Weights of a small transformer language model.
Size: width 224, MLP 576 SwiGLU.
Training: a variant of SOAP for these matrices, 161M tokens, 5038 steps.
Each number is 500 + 40 x the weight over its row's rms, rounded and kept within 0 to 999. Layers, rows and columns count from 0. Numbers have three digits each. The size before them is the row's rms in percent of the matrix's.

# layer 4 MLP up, 576x224, rms 0.159, rows 287-368, columns 56-111
102:506482495423502547530512547557490445488525484462508562545508474508560582506463451501482430480524551474540545511537533509538555519526429498506517570574475406536532492427
094:475430470460519533549503536484521477537525478560498597503413440474512532489470530476451523525476460438476564489538570535497499454487514488517483488500514516580439468478
099:423505496556524536519445479514479498568522429519539494494524492440544490527545482499444408490495556561453479513438462485439507543470458480482418489451520524561483482579
102:497492514532518556494519464524523541560510529562545481544549544493566575582516575499464491522506493461447486515544485549430495448544486505489533507428488486539478474483
091:512524478570421436496547491522528480447521478611383541520539400453489451535493506542456499573480422526517455426447491449506474532568474492494495539511525500461507419486
108:482564523481490501568538567481511487535411469416524527515480514535469449476558508518483495530508532539496526562489585460477448525504516532431470498536483576470597474489
103:454420573524525489488515515466467491495494500496481520469482542456482481463553458542410560512533478515522464483453525528540556475450510431427529492494522467532543498539
098:494476475493569549562504498441489494488522495545473498467413470507512515506501514490525483484463535518456440447536548483426479563529507481514499519504429465519479526542
106:468531536561516487526508525614543543486486497584454578474490484468563515462514480471485569493519525481523415519471613507510497533463503492461470466503513493515571501465
103:476511488508442459504500488501512433537453503457615492532464523492535483490596503480504522554475465499542479595486472463508487575477460494484498545529446548510581478470
097:448462481519475525515524461503416417530505530490440529558501465491491439538550518526464522484575535557450551538532541522444455469463488444523534521419477473594529494508
092:424435530510484524444514506521496465577516514542538509599495554449510521517466522471574500521481472458457530464467568493531535521483563513575537444521538549496536496497
098:498488531513437486530457513486499455535564544520578502422468460463510487529492449462520488442504489397528587536467557561521478505466495491503483496544546560489534554531
121:608514501492617480481447509484585536533554572626504511433489485504555470472558478500457481526557468525517473559474521481511517496508485488496421445412489523497495519451
100:518510535487582523494514597478582520460526470508513474474500507542526481478525488562478514442493532486539476460530480512427442505500492597420451477555460553498493484467
097:440485505504552441406466527453455538393467555520499466482507523512478471598562569518498532512488508509489499473517466512556504537521472534542540521452531464443475527519
100:492434470486408484539524446494494615462474499518482522516476546575480417516461460498549557528513444453468519565459541482458524530440470537521453528522471501545528449436
103:446483485441413528511575506490493566519486519550448486428527558446478523474527480537430490490487538445481440515524566550510507443516511487472582526522472563509500476486
108:468469508572398518536515500509535530592500557544525497512477518444428522491517509463509507498502525500495480501437485450550471481510513503558507585440510455458431495483
098:519441520482546495511487438568552563500510448456530574486534549484488534532446531515493503484534415387558476530457526497488491503466527480519511514429497519511485465519
100:515504498550512466568542495514461503552504469564448555464418494493528416528521564520443496525526500510530526475536514523566521503506519475456484463532446393454459527487
094:526444546505489506531442447552537473442473442487486427508532542496472474531497526526533504519540516465461524451456439526474502513509504519481508434531502476492458476521
095:445503500549504468558494507542512470468579500536524536488510523557587547524548569563528541500416580536491539525464497453499558589530459546471458569494501444500475485468
096:457526452468508509527460563470512482548496520540467505511523505502427498487505448497431504433426550491460475451492533492514499545519532518412569606493523462427561497513
097:505529568516500538504513535500482535506536560564527526474538537502424491488559530543509468417458532543516462493557512563541482412505486499464526469561513535484495454456
088:571488542595488467505492433519512486494538499494506498529495553479460523467485495432541478589494495446508534466492549504507515557614548487460537414491498540499561479459
099:441447525466447519470522414458517544501517406514525433480516457459512504520509419490523504497475480483516465515479463491521445518478512534599475485514491475469524525529
102:552455426505503559499471475520438501458519498505469374518465504391503418485449442472450590535548547459534509526466444475494445496486503514537518462502469438512541467470
100:519511452475455494540526492560455507445518510471473476529533592474496473469521472498558506540489538475508557495541552524461539544584534511532468418539533541474522493427
106:487488500540539462533434487553499579407500514561552504600487503396513464493466490498498546436458470482423500494508565534507477515535534532535505557521493546520451507484
100:499490510458493518397474553541502563482481515475432458479535585528571510587497496509424510484504433494514524548567542511471493565581502435523475515472464416455437535550
104:430487534484519452494454442508481437460521517512469505511497408516517524500416488470509548492560503483515495517545447511512502564469523472507497456523495561527460392499
093:454523521404487498478514453498458500510439481561490487484440454490499480509528509531448503558514484490498552614565429504503453466430447521511470473449508504587493384506
094:519516484527399481501421453533453506535586495472574449475465515558430491500489486470432543541531467524460483561479432514492480548450542531448537386507458446590501527516
099:446452458431444458484535486515470537543516498573480532528502586447548467405438453537500497514448493494500486475511468486571548479468476500507513540512523560498398458462
107:606444438376470505448527555537498572426536464530460471512492522496515452578485480508509563543513500440517547511485497527518502524474501523423446496439485519547456502439
087:487553493488488486542565496464548436456536520478477537501491464553497521524511449458461488543550453564452537494532464513543473525556477519513564570503443479492496474462
111:510478503502497418502519483466503506422579450486431504488469486548510458520502461567443509542437501432510497519526488450500475511489489552531503524478537491503496464545
094:472528533551512478518406478483501510482525527534453481424398494465465517431494483483458494481495540521443529544525465524588538515482539468473449497541518531544541550439
110:493467481452499544518515535484483459521471508508508472508531508531470506549454547525494549504485528483453462582541573525540458525492538444563560455439529477464488476462
101:502432518485454477485503611481506491504534509499471442482531472509474606522528468480479534512572508460456475458520528549430580511512484437466567462498463474493485542470
099:518505427539508496452494451516549572516597501523546465427496486417548564487497493486474511509479458493487453447525478492563541516517493486426521549534578475462549478519
091:500517472467507438499530487495519531557493549544491549463485466500541461465498566504496507495461504473570500454507461517542481502442503454435542529402488487516432506494
113:400473456526429483498450498449516511513470512488475482595502562535506480521513497451482455454463568534523432534516542502478428527524489536535461473543641499537554478585
098:486515453506499493508506440502514492520536427536482478464573492514467500472518550457497480537583519461497517548493548492524520464480459525512408490493489440446403485503
108:430467493468474439487510530467608530499473473547509504444520514490451580505452491457449477458456411553564564468499476526515461496470521488445545434483439503490479463526
106:473460496495512462510510590471461524562528487450448403520517448495507426511471504510519496527466516518516499481524505492489490478434489489577467552521525420526494437515
098:507475534532516567507484558487472458486557512530538528472478509445494529480550486518436555504507537470517485459452558487537499480500545510511504505507462432480446543530
098:492520530483521504542433498493489499515499491471539499517524541475468525488512602530487580473428481511524510500503456538525522533504520558520539474508553475447514477467
107:452522453534484468529506531477499579486457538505484537489472516501471460532490434565488535492494550495460500499474494467400455522484417489514512495504532448482435466458
104:555517470435508480415491428466507504463448430519534492528506495417511494502420444504518441529483515523554546534504485498439527543543497455518472529507570477498571454526
108:470495511530447544581518557503438534482559466588509514547494505441492519541437468465534550427509468423462502486518506503502446463421416496533470533463549437508526570482
104:495479485532485542525526464541591523512427501518478470570555475465551534483545573479414509492480533507557449506537527552430508496491467562508494448506404432488432468585
101:505468489497525513533478475569534497493441491543447487543519502622510486539490454481489544500586452535550532471580560511499482569541491519459436413493432586486497466457
094:424545469479510512400479566522507539458495532453499578547563492455507463421423508420470529490500484541520545496469434491540429455507493541487565460477481480436445482577
096:526532529498555491495501560548389500480516501442565539532528528519548491468516578474464480459461527528474564491489468528496477448540520510452463516470445562442452483468
102:522485532476529507523468511490547547492509508482581491406552458521529455565546505472480525513446532599519481582469615587464539546432464486549472500506461525440404555553
112:507434451513564523495435499503478362492465443444523460538533492462441560467538581435492502473506527527529512492547526512419486521494440463491486533544529558451506503502
116:569544479441529452474463514521446465471517442604513536460528489519503516497534499523498527540442481457491545452493485533483559502488525544475516458370478505471479494495
100:468520500567527493510515530553522596530581563596523558414611455457561477519507452569459467543451481549503492513486480539493561500497528548467453516607474522542466579466
092:477483471453456469499500567494432540536483483431497503494429509506479488564532552450531495481456469499514494473532507480409442467424475483482459460464493501537506489466
099:434583548521546468506507518491523489529493499515414451516523490487514500533506464519456541558483478504474518450442477378551491463454505385493445470478515494440517512464
098:463507523537382459507497442539540511477517511477509435439518509480536507484561500506484472537464584522437438499522507493472562453538462463510563474539489412429582526460
107:513468477480498492525549564483517457505495557427489536515539535504417484540515545571490456499477517422464413466510522464544456479444433496514497507561588530515485429516
091:491514506481485519507489514446493566513474586378517487450567500435527469474520495542500534476523489498497497445473574507505541522456582472531525418478417511536503463439
103:466494482575504559511460507525515476469481534528444558544442547500505520466491498451490485466484475494519502528498452488529550474469445533497526469474531565490543502497
093:530493535518413596471510431538599526513588479558486512500513477498545479481436442406542512474473526545429583467492534488477503517485513463506518500472542496491482488505
101:491426489528526475512470421507520553464523547496409456425502515571460496430496375508518474497516512485440496474549575503551446503536503540511478495514489519530523497464
092:492501492503535517508456517467468533512528521476537449487589508480532493510502522469438534469495497471410511490532506537415515512477484510536525459500482483480509415515
096:538434550476486456443523512458501502569480530515529523542506502537459485551421575530477483576460592486500465519447531452529519525491517463428487487530512503506486465506
113:454490517414550499477460535495460370491475518464541560538571470477454472528482496496463459491604480497513463538550495490565518529449505449589516509540476491467500520545
095:475488491472534470451496464418515510498535542495492503455477441498487505526479437506448501517500510508458554466490473555407429480457432564504542498496560536485502504510
096:520468491477527494412528535415524488463530476495528534475500500478560565450513433450509505478512539388568513414538494515515513485529447448515561539458476458545468519491
097:470470494519532575493487521536508447485433486549470461438535471479563505506461462516558525470533460529438428533482535514519526554509497540540467549463445523546531494471
102:530556506604533506520465534443479515545498533574512546465446508452593582499499537505548457464535481518495485487553477509529498512482587554579492501446444493445503472492
117:577490563561512584469468526557514521550428507458562488480550459472432492532462439472488522500547492453512520466475470434447505507538498521404501493501502438548502532432
097:476516480470497543491513571508579496484487437461461483474411518527524460506475463520450523484451543509483466509496535529491489494507471570424476516522543536495543486504
095:557477568505520482502518509488428498592460496547504463477482544512518495493564541500549548521518556474557526502498502462547446509482448543476527563535579520541500448486
089:530499424577507533574504490498506462506438478488496529444507534482461516545448449450472521503483518537514467431487509544461460571483521484518576525528470447438530497516
100:532553481442502529513490439563435441448547459465519486523517519451488422512489491522461530508509578565491477539506433498546492456572428584516497563467551553527510545467
099:586551493494476395497495511468501517443497553507497525550502480544543446447452542490526527489550487540500484560477503478515477427560537478527516447560520554473452500509
100:510503469482561567512536509540490532416439534490535487521455532486508449484474509438501471486495469468484509553524502489521538547529539474497563525485485520550448567516
# layer 4 MLP down (transposed), 576x224, rms 0.153, rows 287-367, columns 56-111
106:488440538504477507440489451554516596506598513413542427513505468467471457465421535433502488477481494556527514610492518456520564530611486532480496460550503501475518512467
095:545528519570491435496491497508551525556433459480553478481491544489469566489560561502507416518500536517480494470414506453567506487505486535468496497500509493555507532475
100:473439532496522442480536391485462518449492525548503421558520454484483517547493500492510483486456554495500547529506461442503444439494495499506504400507468482536496468509
098:467529523378479536532488495526496437499535518525536531474520488490514473487493513500582508454577582506545501523566498472493535525417500448494489490516453468471492498523
097:457570523479500468531583580485569494504454511473563507474464482446494546489471451564522403415482543582451591526506492499469488514435477490479447555517495495465528516524
104:481478489498532521458530568476508522432465480511504527564470472489458488474510477545456553517533529583506504495529542486555472515505502490393501489492496489518591488498
107:482492444472522522463480484426472452502537521463483474465459501554487447473525392531455505514476536441497498549483458519542558514424471562496568504496562603485515484539
108:463504548650554459553461479505505538512527401500457477524499496507489532519474494488533552459556510498547559468499495463508506486398523481462523489533459473498528487556
106:538527533590510466450499566495499514504529507518561482476528529495517537440572502468458484536435487480393469507576563543513476591530520470553540513473579522525525512526
105:522473528582476436509440569442491431523527497525622558497545484505485506495512506456448519476476468536522481519456454442522452549475498501494582525386494496448548461535
107:497574464568527460517484513495584488450475535505517471526500479594557474470480473512525466442489460507555477481468552527452479537493493513410491489563498506529538454533
092:517481483566433484471510524510497536432562530433436502496490451471523550414452427474521503444515476508500414552572579533543497457439456487472541559480513537454460476527
099:555519454478447574519475508477492517505504463533516471474490551462515489603492416495473558468572567579570439503465533533436460555448563467553478512493508466533454413486
109:498493460528454450490424487532518557487418527459524494459482449444574488453464495463482458516528554503499505457493480503454480464493484517516504501421552575452566507522
102:574477458558523526477559471497571486578525492496544474484549424466484502515471466510484529498472477514548508514497539478489529483542468486513461514516506547449512420397
105:550595493420463538531509567489500488529473478494621496593476491508485503444460512481440452427470586454438477527537468562520503497462496543545526539515507517532493474438
099:565500515544508439503553538462511480528471430428487425425442527513489428533542507522472447495518455478491484466498553571490474453467522518538546551467531545504503520530
102:488510491412514539439489483554535447518485514517513525458496550444533483419513434465489428509491500408519485544510449455422550473459458493494543528549514509436498500518
109:420446557493491501546547475541444458566498444487505439475425493440543493572552507510550471512469474544520520513491504542524482453554507519595581528431505489595422476537
094:490532460414565540538536532484521531521488449496584504439477538481508505559443566519536502516535504582474569525501533499454476528517559523512493509484493486526524502581
109:479582514526522502526502518491522505512500465471463504497480516456510516500495479517493448471518471545547535423496540507469466538502444483508501463573485419497500537504
088:499508513472447506457500524504506440461482541518530509507521564430566553530561472510507546437557516485503515493504470525532532508566405541494643483418532493525492496515
099:479517514465468516497491470483609518466519546509504439538528464497488484475505524537465472505481468465471485526486510397472509380492500466521542545468512545500501529407
095:489517473533426507446551434454486502480483498491571468581447523492481405528459484521541537472460531488497516540542484490447465492460461541564558500506555435522515512462
098:473502502409522457510518455524505476478527488497485460547561507457487488480433552492516536486488470480507497516525549547522446564435508559496428517470544444558462519482
093:469539492483563552458546513482503481466558601455524518552486522502532541454522533520490463457531496501508525554522434545545445392501502478481480496460539536543425528503
104:557519525474439540494545501499517478522555498427517507472537449489539528510502397486493467535476560571569514437478465475564443529511489472504506546503527443467459522567
104:552533408516498364542487495427494492394460489517488452551456533493502562494446460507490436548502444427501414551485502490512466544448502505534500528437494507517499459504
102:511503493488494470529525561464488507526521467501543471515583570483498503470528525476553469435578521497543519452498542564436479483487476451588535560470520464518574484460
106:517491464529489452541525543467475564508592530493495501583485535469431532486483555550495495468491458404450493527445428475501523541436540481489530520549515502528528591512
098:407452515529583518499453514467486487483447468538456436479550565481478469455487508481426509441510398517469503505563508527473506508516540448481498501527440504505492493567
103:495514556479534548489505491544466456475479458494552494461563482530472415552447488460528488489501473524483517469466525539462454528548405539469527474460498556470502464583
104:502533521560491448451557535512484488603474481480479522479573525471436541421479466478468422458490590448486411557497462542575557435470540548484455461550507459509488420470
104:501513500392507510602460476469442487511562583566525486520486575457538487620559470535456533493563511475484538468532528486443517543451519538498476512462487494529527584452
103:422496489581515501527536523462478500596539547539485480499455475517568461465515428514478569480562511527532498468494471535512546522538528465546560548472464525413489526478
107:533418473568518378511482473536454518538478402529453465496497453442441502452488465497455447490508465536537478517463460548494492475474546489545467514507518470605560460505
090:541464519480491489513426548452504493574470499447485439468531565499492499454543490502500564514505510526459487483556494516416445493516461570538553552533469519518436528460
101:530478543525541489508534552536463579542534492509516532531516520498492566566531495522505496555487447491474464538441435453437475523474531466466462552545514458565487520500
104:475441473419506551502490533433437467545551569530445441523530487527560522515462523436527537549536494603533451553548503462496551542461443516542519480521537485506459481479
111:513428529430522576479484552535480480471503489527593482485458446566485510459526575466472484469554493488487466485501489508509454483423490502493533490435492514506458517440
098:479579580516526502539525444590435446561439471519428431542499506503501448457487520545434409512466489507550458531474469548509529570418492571475495479481515494468458527571
102:515563485550570474451496549530483441551535510502495496534543551478552498469485546595542523568452504513499562508466442507538491525531522562519500476451462473484515495576
093:540463491489520526512516482539530427536510529459447550518518499497481442518457435513523506452458451523529452468406438477534529502527495531450518534477485467531475540455
109:557495564505584470467506494483476445443468404485436458549529488505443541550529492533540487460492454495573469543560544437551535500504493486516482540525509463538474566495
106:532454423485463451491512553573467569507485469510451463525532508510496503556561506480508495539527426512557502553496553477468481525528450429483524492626532509510517501598
106:461443432501486449507514470490535533543479512516535539486448502429533488519527587528533562447530509531557498446506474477517487482469580386539479445484489455530490495555
103:488562493425505556463504549529509485465541466527411517498485466536399443501525494456391450507468464514488454484501572459497421475510473541525488524531440502477481489542
071:478420480466516472527428465528559529451456561551430507517497548508550536524485523523501485486499523529463511545501401520466564472538530502478436550528518525461542512448
101:455445540514496510530455492508487573469479574515535502494448402536567514556514473489470486554482552516539523516483436469518481492515584484534454477482462532524470430501
109:497443521496491493485519565502546502535521489527524460454544493534475527549576458547503519489449538478450502476516501480444498404579494565516487559428531522512519543577
106:487486554445503571503477491498504481458471447478507506539535538506437585507442491473550564489512457513471539499530494517568496534525505505483470514557450489536477509538
106:475498512531525495555476561516571492488535490559554491554539524374511453584430524517520489504504493464528485474578510499504520494435436490542515508474522508491491501491
107:514563457491522514557496467476533401519519430516497510550500502489499557456440534487521538547495504556523461481476537577507478540481543555493475461468488534446506527482
100:519562507429475513578428444534504547593521499556519526535545507462513526504494553433444461451513503496529533489476514474464582545466541491462578508591527471508560552466
099:500531559490476561455510498475545548511495408484514587478453470518496514497549452440451494464595487433450540471495479457578496483438529433515416505487465506520431490511
104:526448553515446520444568421516502516503506490512488501450485480453532523478456520489425512470510506494505527549512461564506513571535476547496526465595489519476421505514
103:417520538514459478446515467496488541434501564494462456450503529436534509588529545564437504574452525566542477552511543424491495450489496575462436481519535510438492583465
105:559452495444526510457570539489543437454501439451474487494502485531550496524513504537419498485441512526419550532490487572518565460560452527496507510523510538446491459513
106:438487472549465557483594490474523532461544522507480534486501511506559537521506499522444505480493543483492438557533491575451536551511529473436476506495411526527521477563
104:560558496555468474498505532567475453491450481463516514549514490518483545461493547477502490579425513439515538452532510530590426531487555400558485498502507546467500516517
096:470489476482492508480476460519552495474514473502487446425478467521549501504482479471539469483546525509524542555554531578517467496524410520534437543539411527566488573545
083:452513542477514522553485561552492489483449531505503470489498500501466460546514518494449478512508490486500496509517456517516419541428475542540503471482418597518494568452
101:520462514436528560554496470552577554507420474479496502473493552550446441507577531445469473470501564549486513491479482486370429559521513518541515480406500481485496440469
105:551511521472459532602530431522549422476474474493512439460448513469536460494554526534449433478489578548520489502545543521506444453440534502475549484487509518507465475531
094:513519433538503539509469528463427553473531509528510554573476445508517516475477566486428442493434458539490502539439502453553575573467459505477513510513487525423536544431
108:504486509550441550463498511524504506554514534500526465508467538456513484509554469455490449571455482560496509470524471523587494447533563557460450501499458516451507455553
095:547504533476547499446529470452547439520487549441497567537521476503448501498511431476521582603489518482551536466531519562464479456513457528494451528480509492489585537484
106:472501520393521509513456495470507519472485563472489522461495518497505539583467452524513573496476417465534537494561485498576511535458506500470516519573557542631556490489
096:541537468480451541473492517415499524485574542517471494549517473478609484496465527461506521487498413499561470504519446450504435500502446426542509432530450531460516478477
092:533461504411546412496472520482522499434549377485466475438505527450493506476500584537449521523519529473540483520532453495532473537479487527521477579499480584473520488477
115:537463483430524534531451442510502450569519520514481478433532485485492442496477460520556509589484488499543506455566479440531501477509507519470507543508487521479556438451
094:440438472523466543608523496484518487458445528501489515493540411492516548528528463551391505510525512530491438498526471549495497501521511467469487469560454470515647504525
097:496495448525517566492526529513479547456482540527474533515517596480480521386493535489479480475503499508505454566516501481543453547508461497459504461465478477498453478551
099:580505519539522502514577490486524465487570616449471483567537480487540508520484487470503468512490434483409600510539461459547472517536480531486509457510491504487450512471
097:502505416556513485474453514482528511547481513532482488501433477532499497514548521525536530458526515493573510491448502552426414479512498501561562484595534486567557448503
109:554583583480529501513496539547544515511554515466541521574458506475497501495440416483558512509540476507435520485469517423539596527492522539504480519611556507518500523488
088:523454497572537439501487521474465500567517498518436515539460516433492457520431536547533492513533453531495488519456515440528551467532538485498520536489509545537497552421
102:493514536462520556529552522512523481521545468423521532546531493443526506494435480480409559520509477506442486532485531440600543481512477500463425503491568444505456498458
098:543498464603542537479529524468482491469554468575521483529599505464544483498463425441516522531511472553481476485526494545475437526520541568417502447474540505472489524398
102:531477491486472467551537540500515509463476495529544485465485521529500502486526592518557565474498486455460518575483474525459509434480507493448482569541439512505463476402
101:506482492487504515488468496520442532499485529521492427532469486455482446510537520437514608534514504503489467491473467478444507491526527489469506568516550459506504466487
# layer 4 MLP gate, 576x224, rms 0.158, rows 288-368, columns 56-111
099:459590524536514457465427539505510472492534500498573478487502456489465443439502500528498442485571580444536526456471475535522487482440495481445476481492488429509442436495
104:476489432539475551497480498524441510512510449506542522480478505497528498534459560480425504490509520469509529419540560493466435480519512517476526507517611529509469556528
103:587560554510545472480502463516506428532512522450528528442440477532531502487479520421542485530562472500575476517540452463489501562474498575542478479492409524538542484530
097:456473415561444434491514575519472519489545527547463534457412484482559508524503585416479508457553497478511513397511446472544515427510531547590538497518485464507486413449
103:480517527518493429535465437501475496468438474552591520480432524495519548498533612453578513618494535488457579527436475480475499567472550548495508517487563508533508486528
106:531497493505510482471417529482519547528573454550535519481472526508504479508461436448503495481503602515450464546574505497503517513488548425551455516465560549447461510515
099:534514451537458409477506493486514471484472534490598483520566530567500535498534484494514499517492506520516519525479494497515501490409501433539556497508533587437520533543
101:469481480533508426454444558580570483533510555504533568481530525479482560469468545503515492476491562475497493556405462502474537523509498430467480513484513530442529477460
103:465445542455535521565577474456514431486503444427489550482471477509565494511489487558454506504448484476543530544517534516524524408581528476504566538497597506493473503530
096:514532464569513449571476425517512527507529461532551519470517512495402508465499548542536538453437487514546500420495507564564558503483527542435529495512524512420520487561
088:470410454497482469434431526481482529478542514521517549515442500492556523502506510492447485509526409614566465498533429520494488477468446490469493447480537467444497515462
089:507533394501429479496528500517540535471547568485568492452488517555553533517431500486509506528495507486513588523551498574520502404476519482542540543511564548474515504454
118:564508525496556474546509488480483511474542448456489502519496483560465461489454501478499514476545520441548515476528514578562446548554572599560523525496553477457581447566
103:485506502451545458507500523516538439572506524498509468483486500461438508490512502577427483475494533516437492544526532489426532446507473512550397437459482473433495506471
108:552467513481458435513532584480518515509533476415470511528506496501547498541566460435504471545469507552475457482498521531485466487497549481513450501471495493484537559522
099:493518521526497411402579579438514500560442479494547510515505453484462528489482488500552491531455502470565540493518522474514523492515578492490536511554509411490494559439
105:500464555516587522495436591522435497556470515454540508506490472522510465459512533497497493539538477523456516464560504509537487500542419499545478479561477413534495567518
105:542533560554549501519536472511501467405546553444535509468488505600452485547500522541467480580472508496517481514492491481492426470479470539474469491537492510512542566516
083:550510513537492474424457486545577535511466449516492454508486437516503509494470423489550529459529469455517494403404528429548529510408497526465563480430490551511494428552
104:513459427495482477546486515534531467497534450454496547533466514472503547518517530524560521485547455510477468472537507418513551491537463444490530486467464496558526500519
085:466533520389500484430517571470446488528469538480493515434481475486539465482517479458546491503458485501466471472533490458470474535477503508550493538525458453527474431422
093:504489508537510559490479492539479438551533504405503490541517461513467522511473475502509472540482479388537446448570523488511499479575493490537514471519523520493498533498
101:449545459537491593516422491497438513493492466457494489588468543556539574546516501525481450528516494478579560498584495515472487432542483524477514498476476660561429504443
104:545525485472448522436466568486490483418440470586485503476496547518501481504474418457532422538481491505556570475583487539547505442537547519450519473465531510443456493514
089:541546482540542489438554506494528560507533467443537475472453587568455478457492484477531511513482501567471510507469480482519525599525518456549458464505474484501563428465
104:465438590463430522488548500440535523529551486536439504507497495499533532514490476519527522483480474475478446506531471491543551463472518482495474504546486483492498563518
098:405588544546519469526458515557524459505507539540534498459518530547486462474538562445511517519503530534440538406500448537537481490542461466471524544483482522477552523501
106:552477487485531427468546551494471458473561551475500477509498546457503378476457551470522521500553609475513488508519494508516551436505430462597555505528587536452483454474
103:488502568506526513471538524457458477527491482434503466528433493482510498545519484501537474603483470489525514532470391493471470535520457436554495524472506465508470500520
095:498525499563541503520461536463530455490490463528538520540492449493452477483541523489510577475471504543473470536503469484495496469468483485443491577525501572489591482497
105:475529525483530589568518483459477493522525541446568473554533500560458518466532548532483486507476556444490517448464519502468561548533521483446450549456534455473428416436
100:465485396505503544518468555456523521521483520517579519473523510506472443534464515497483510495462562455484473491513502462492612481526539497527536526475522495510514519516
096:535470477531509557478478488528431538571534497541416524504463543477530498537469525528429505429549547487565490479509521531509514548582544448507468469483477487530458468545
102:612505445509583497520491523449481454512563489577470514457555457508570505545540444533462455493430484485467528537494493468435512508433561426580494445522502542462496497481
102:522491498485488499525511539484463525551495440460528496465493511514510530442481498500479512447440469482515497533506510564424501457508514551545503492538529475432541478554
097:612493537612436598516476504529495472557491515442462477408504511477489498437522526521483488532462541494437458520551564481526459546406480526473491451550474541485506497444
107:559483615490447555462435543465517539516470469494529533565539515562437505495507526521530507471454485516512454552555456479471458504499527528509493572600466568535468551498
099:567493520561497501510540509468527494534580561503468489482544501518531453533443500479521412522421503504490490539546527451502492511520496493497464425461549495480515541483
112:545504552466503460472504520540451524538526506513523455497524462538602607477451492524483489460568498470499532497571522494514553484493550454554528505510492527566501566443
096:504491505562503484524516446569432547505515492466509529526547515510475510477566478471490521551507562572571516506494504507502475512492452537508472526523474510495473432525
100:574445495527534474487509433496435440549487514509527525515536544532552508477499464457571497518495516437503520557478462559513461484489524451584463554400526510536460543532
095:533482485493528550467460575532582444535492448487508482465587535506499446542486487487474520535500599549496456495561530491500429513430520505406509472468563477430521488515
105:515490486483470591489513572482435531574515565517461501468486445500541504509479395509541520471516502462517464537467466467424489473496450487552463482542542422485427507469
101:486477540510536466499473463489495482474473532443466443481410438523581483475565474506485573467522486521432469524516511444519518499473557495555505398472466469470567529518
111:432542508430453498552467532526468477524528500540494519417489463548416515469442456485406524447487574505501455474560568517548482488575458497527505462510472493529528430542
098:500453523482567487569445524505557448444473454496439494571503454496472454545480513473524444470468404510527467455422531495500497570519508558506538513481540486483451460494
088:517443590586562484548529463554453476426426475534549533483525521474501524475491471500444546484527477466503500524462460527525528477447433560536566507502440547498497511517
098:438504525490475513536535601382451452469433473518511597500608516517525519442464540526519512471511425528480481430520474487512518515544524522473546490495486475503495530483
105:473466616539456494507460523423517486488509587493527473566515481500544462455492490456514490538574602393547460533544491587481411508421479486479522501546522502524413482483
107:493552513475522502509543474442523447590502392472476537530507579448495575574472542492498422548520435420530505482433514505535520465544452476518436440461443503489527447473
107:486512491455586503452460505491491477544527578494479518477468468511566460459472389448477442544568475501499492510524458520561476514533492562422471523524476528563469532524
109:500495461467531496523485472457515480555481516506483523449430479450491486523471501554438530479513498495532566578470481465510532497544442536505484507482525450481628463557
101:528471451416470555380537497476440459541518539473459548508504472445487526487534509493474528512446513487468494514464427475530490572471529481541528494463555477505506470460
090:538581558498546506562498444463470577485505482508510503498418455551527490516512506666506509532466548518537462477488521514540550539486457482445482472513516503515561423514
096:499494490435569609490531496531481494507500493569566524530490499533530447504504620510534441452506487475495532515497519500477493540495518566434524500490537488477514560479
099:456490508514531491433442455421528476453453519519500472472504471532473475503466515542490434534459375507570526466524489445495453542562478520589498479548569461522568564470
123:487497561521418465506479468451447549574550522556566550571592502548513512523445431557542546508528504484429449528483558495563517504537531544549504478521507544483525506475
114:546527522571500568556531485479485435491474484521501549463539504520481523472509476551559443527551466496434514507555536539515533538465500507469540525478431450477474542506
101:578457484495435550519626512513586538524433487475464445516481488466476478459583552572493525418489578496473492486505523540506569493570468471442488493531558493447547503468
094:463521514472520473377505424448472470569432449477517531498540510549486524528566449544472552496521527515462512406519511523476455495514539510523415478510486487462534448560
091:498493525492491545487529539483508511529464484503527452529480484476537538507517496552451547477591491507612506485556453527461506506484423554552536537496497423561509528506
105:493523450515442493461539480503533504466477447471499453473483481463448484523564509490501544431545492497520506502580618560473508514455560501511487460428518479467447493493
109:417492456535483540544486501546533546505518534505514501498531498528487491481448517550497535536520519535500440500510498524496525462591525424539536520541578479520523454540
090:570494515466537496442421542536480519564540469523463501523455524458508499504555544441474563480512465442503512517527531407524489390548476553403469506443543476482425570493
101:426483465547558529494426505612453482429490459446475563567481545513492539515582561534542451507495504527474488463496465495540525441533481576502492556522477375485438450501
094:515385450545540518482470584477508436548436531480464491509514462525457492530514486456541505558457572468535518477448450497490495501473479505490576472508492465490526498585
109:467407498585486502487497543489507548571441452567530468494448518519551500511540446473473517486450480529456447424495507495539520454539444460497471520498558537453522599540
093:527508519459521479448529558502481447506489504488451522503462510491510540551499449587555488588504490489505491500501538522568482532553475498535416473543462492534513502454
099:424501416479442532484525462499493480563515484509619519553474530520468459538448615500492451516573589568464587468456453473500515467519440520468520510521449420501434529482
108:546484470484430411538490456500516551470527497451433471539405481421535484528503524589568489480515581516531439524516508619535471478543468527405555505502514528535528464527
099:516468451549504484437451452457449528498543524536496524546455507449552542480530510495528475516446533512480511441502518526526512509515524500445506571494571514478446460505
094:481505553558445490524468496474416490544541456479490556539517486519486534463539491490506505498561530561537540518479536502528464471478593471484502496447510427474473564502
096:503476574481501549488565519508506504509485481471481453427481547483495523484479485430443526531446516515477506494560503591409512518503456582491557502565494498502553480541
096:451487485512512427443540460425553512542459552499486455434498503397537529528480467497500531516443525468474528507494419595522500549505502508519449531462417469532512440479
125:526461521500511473533525538478550464554592537442482523553464496516470530463499422475529489530470510439489454536593532521482519470492501523560514486430499512466493463503
093:510473454517452535470482474539501588485468538459483484450465454503475516548497475505507504496545440493446527550462476526484476505490529578507538562475485482534471570476
101:445513452480486543492569539475533514475538500458504488517536494504486377548409482476441496445499486498442461546528508541389604442537510536547520474480501477420511590582
089:594473570493474479462512428453488425500578537585492489460474483475493463546460489438510424577433492479470532559536569466481522502502460521475450581499466544481499525528
104:526518501520515548506412509474509496491457459399501541564528521576586521506497479529468493469506484486520515526537486515475470488521520497542496490501551521452511521533
099:580489450543486488510540496505427477483533529463558544504570402498539608514484533512595484513513547496384501465448570425491487452510522496538473462475509476500456496523
102:540490532508494429466492550435530491547455521500512567561493543442492426509468444407489483512523506523555598510483531535529529454375522546526513480512530516481532534497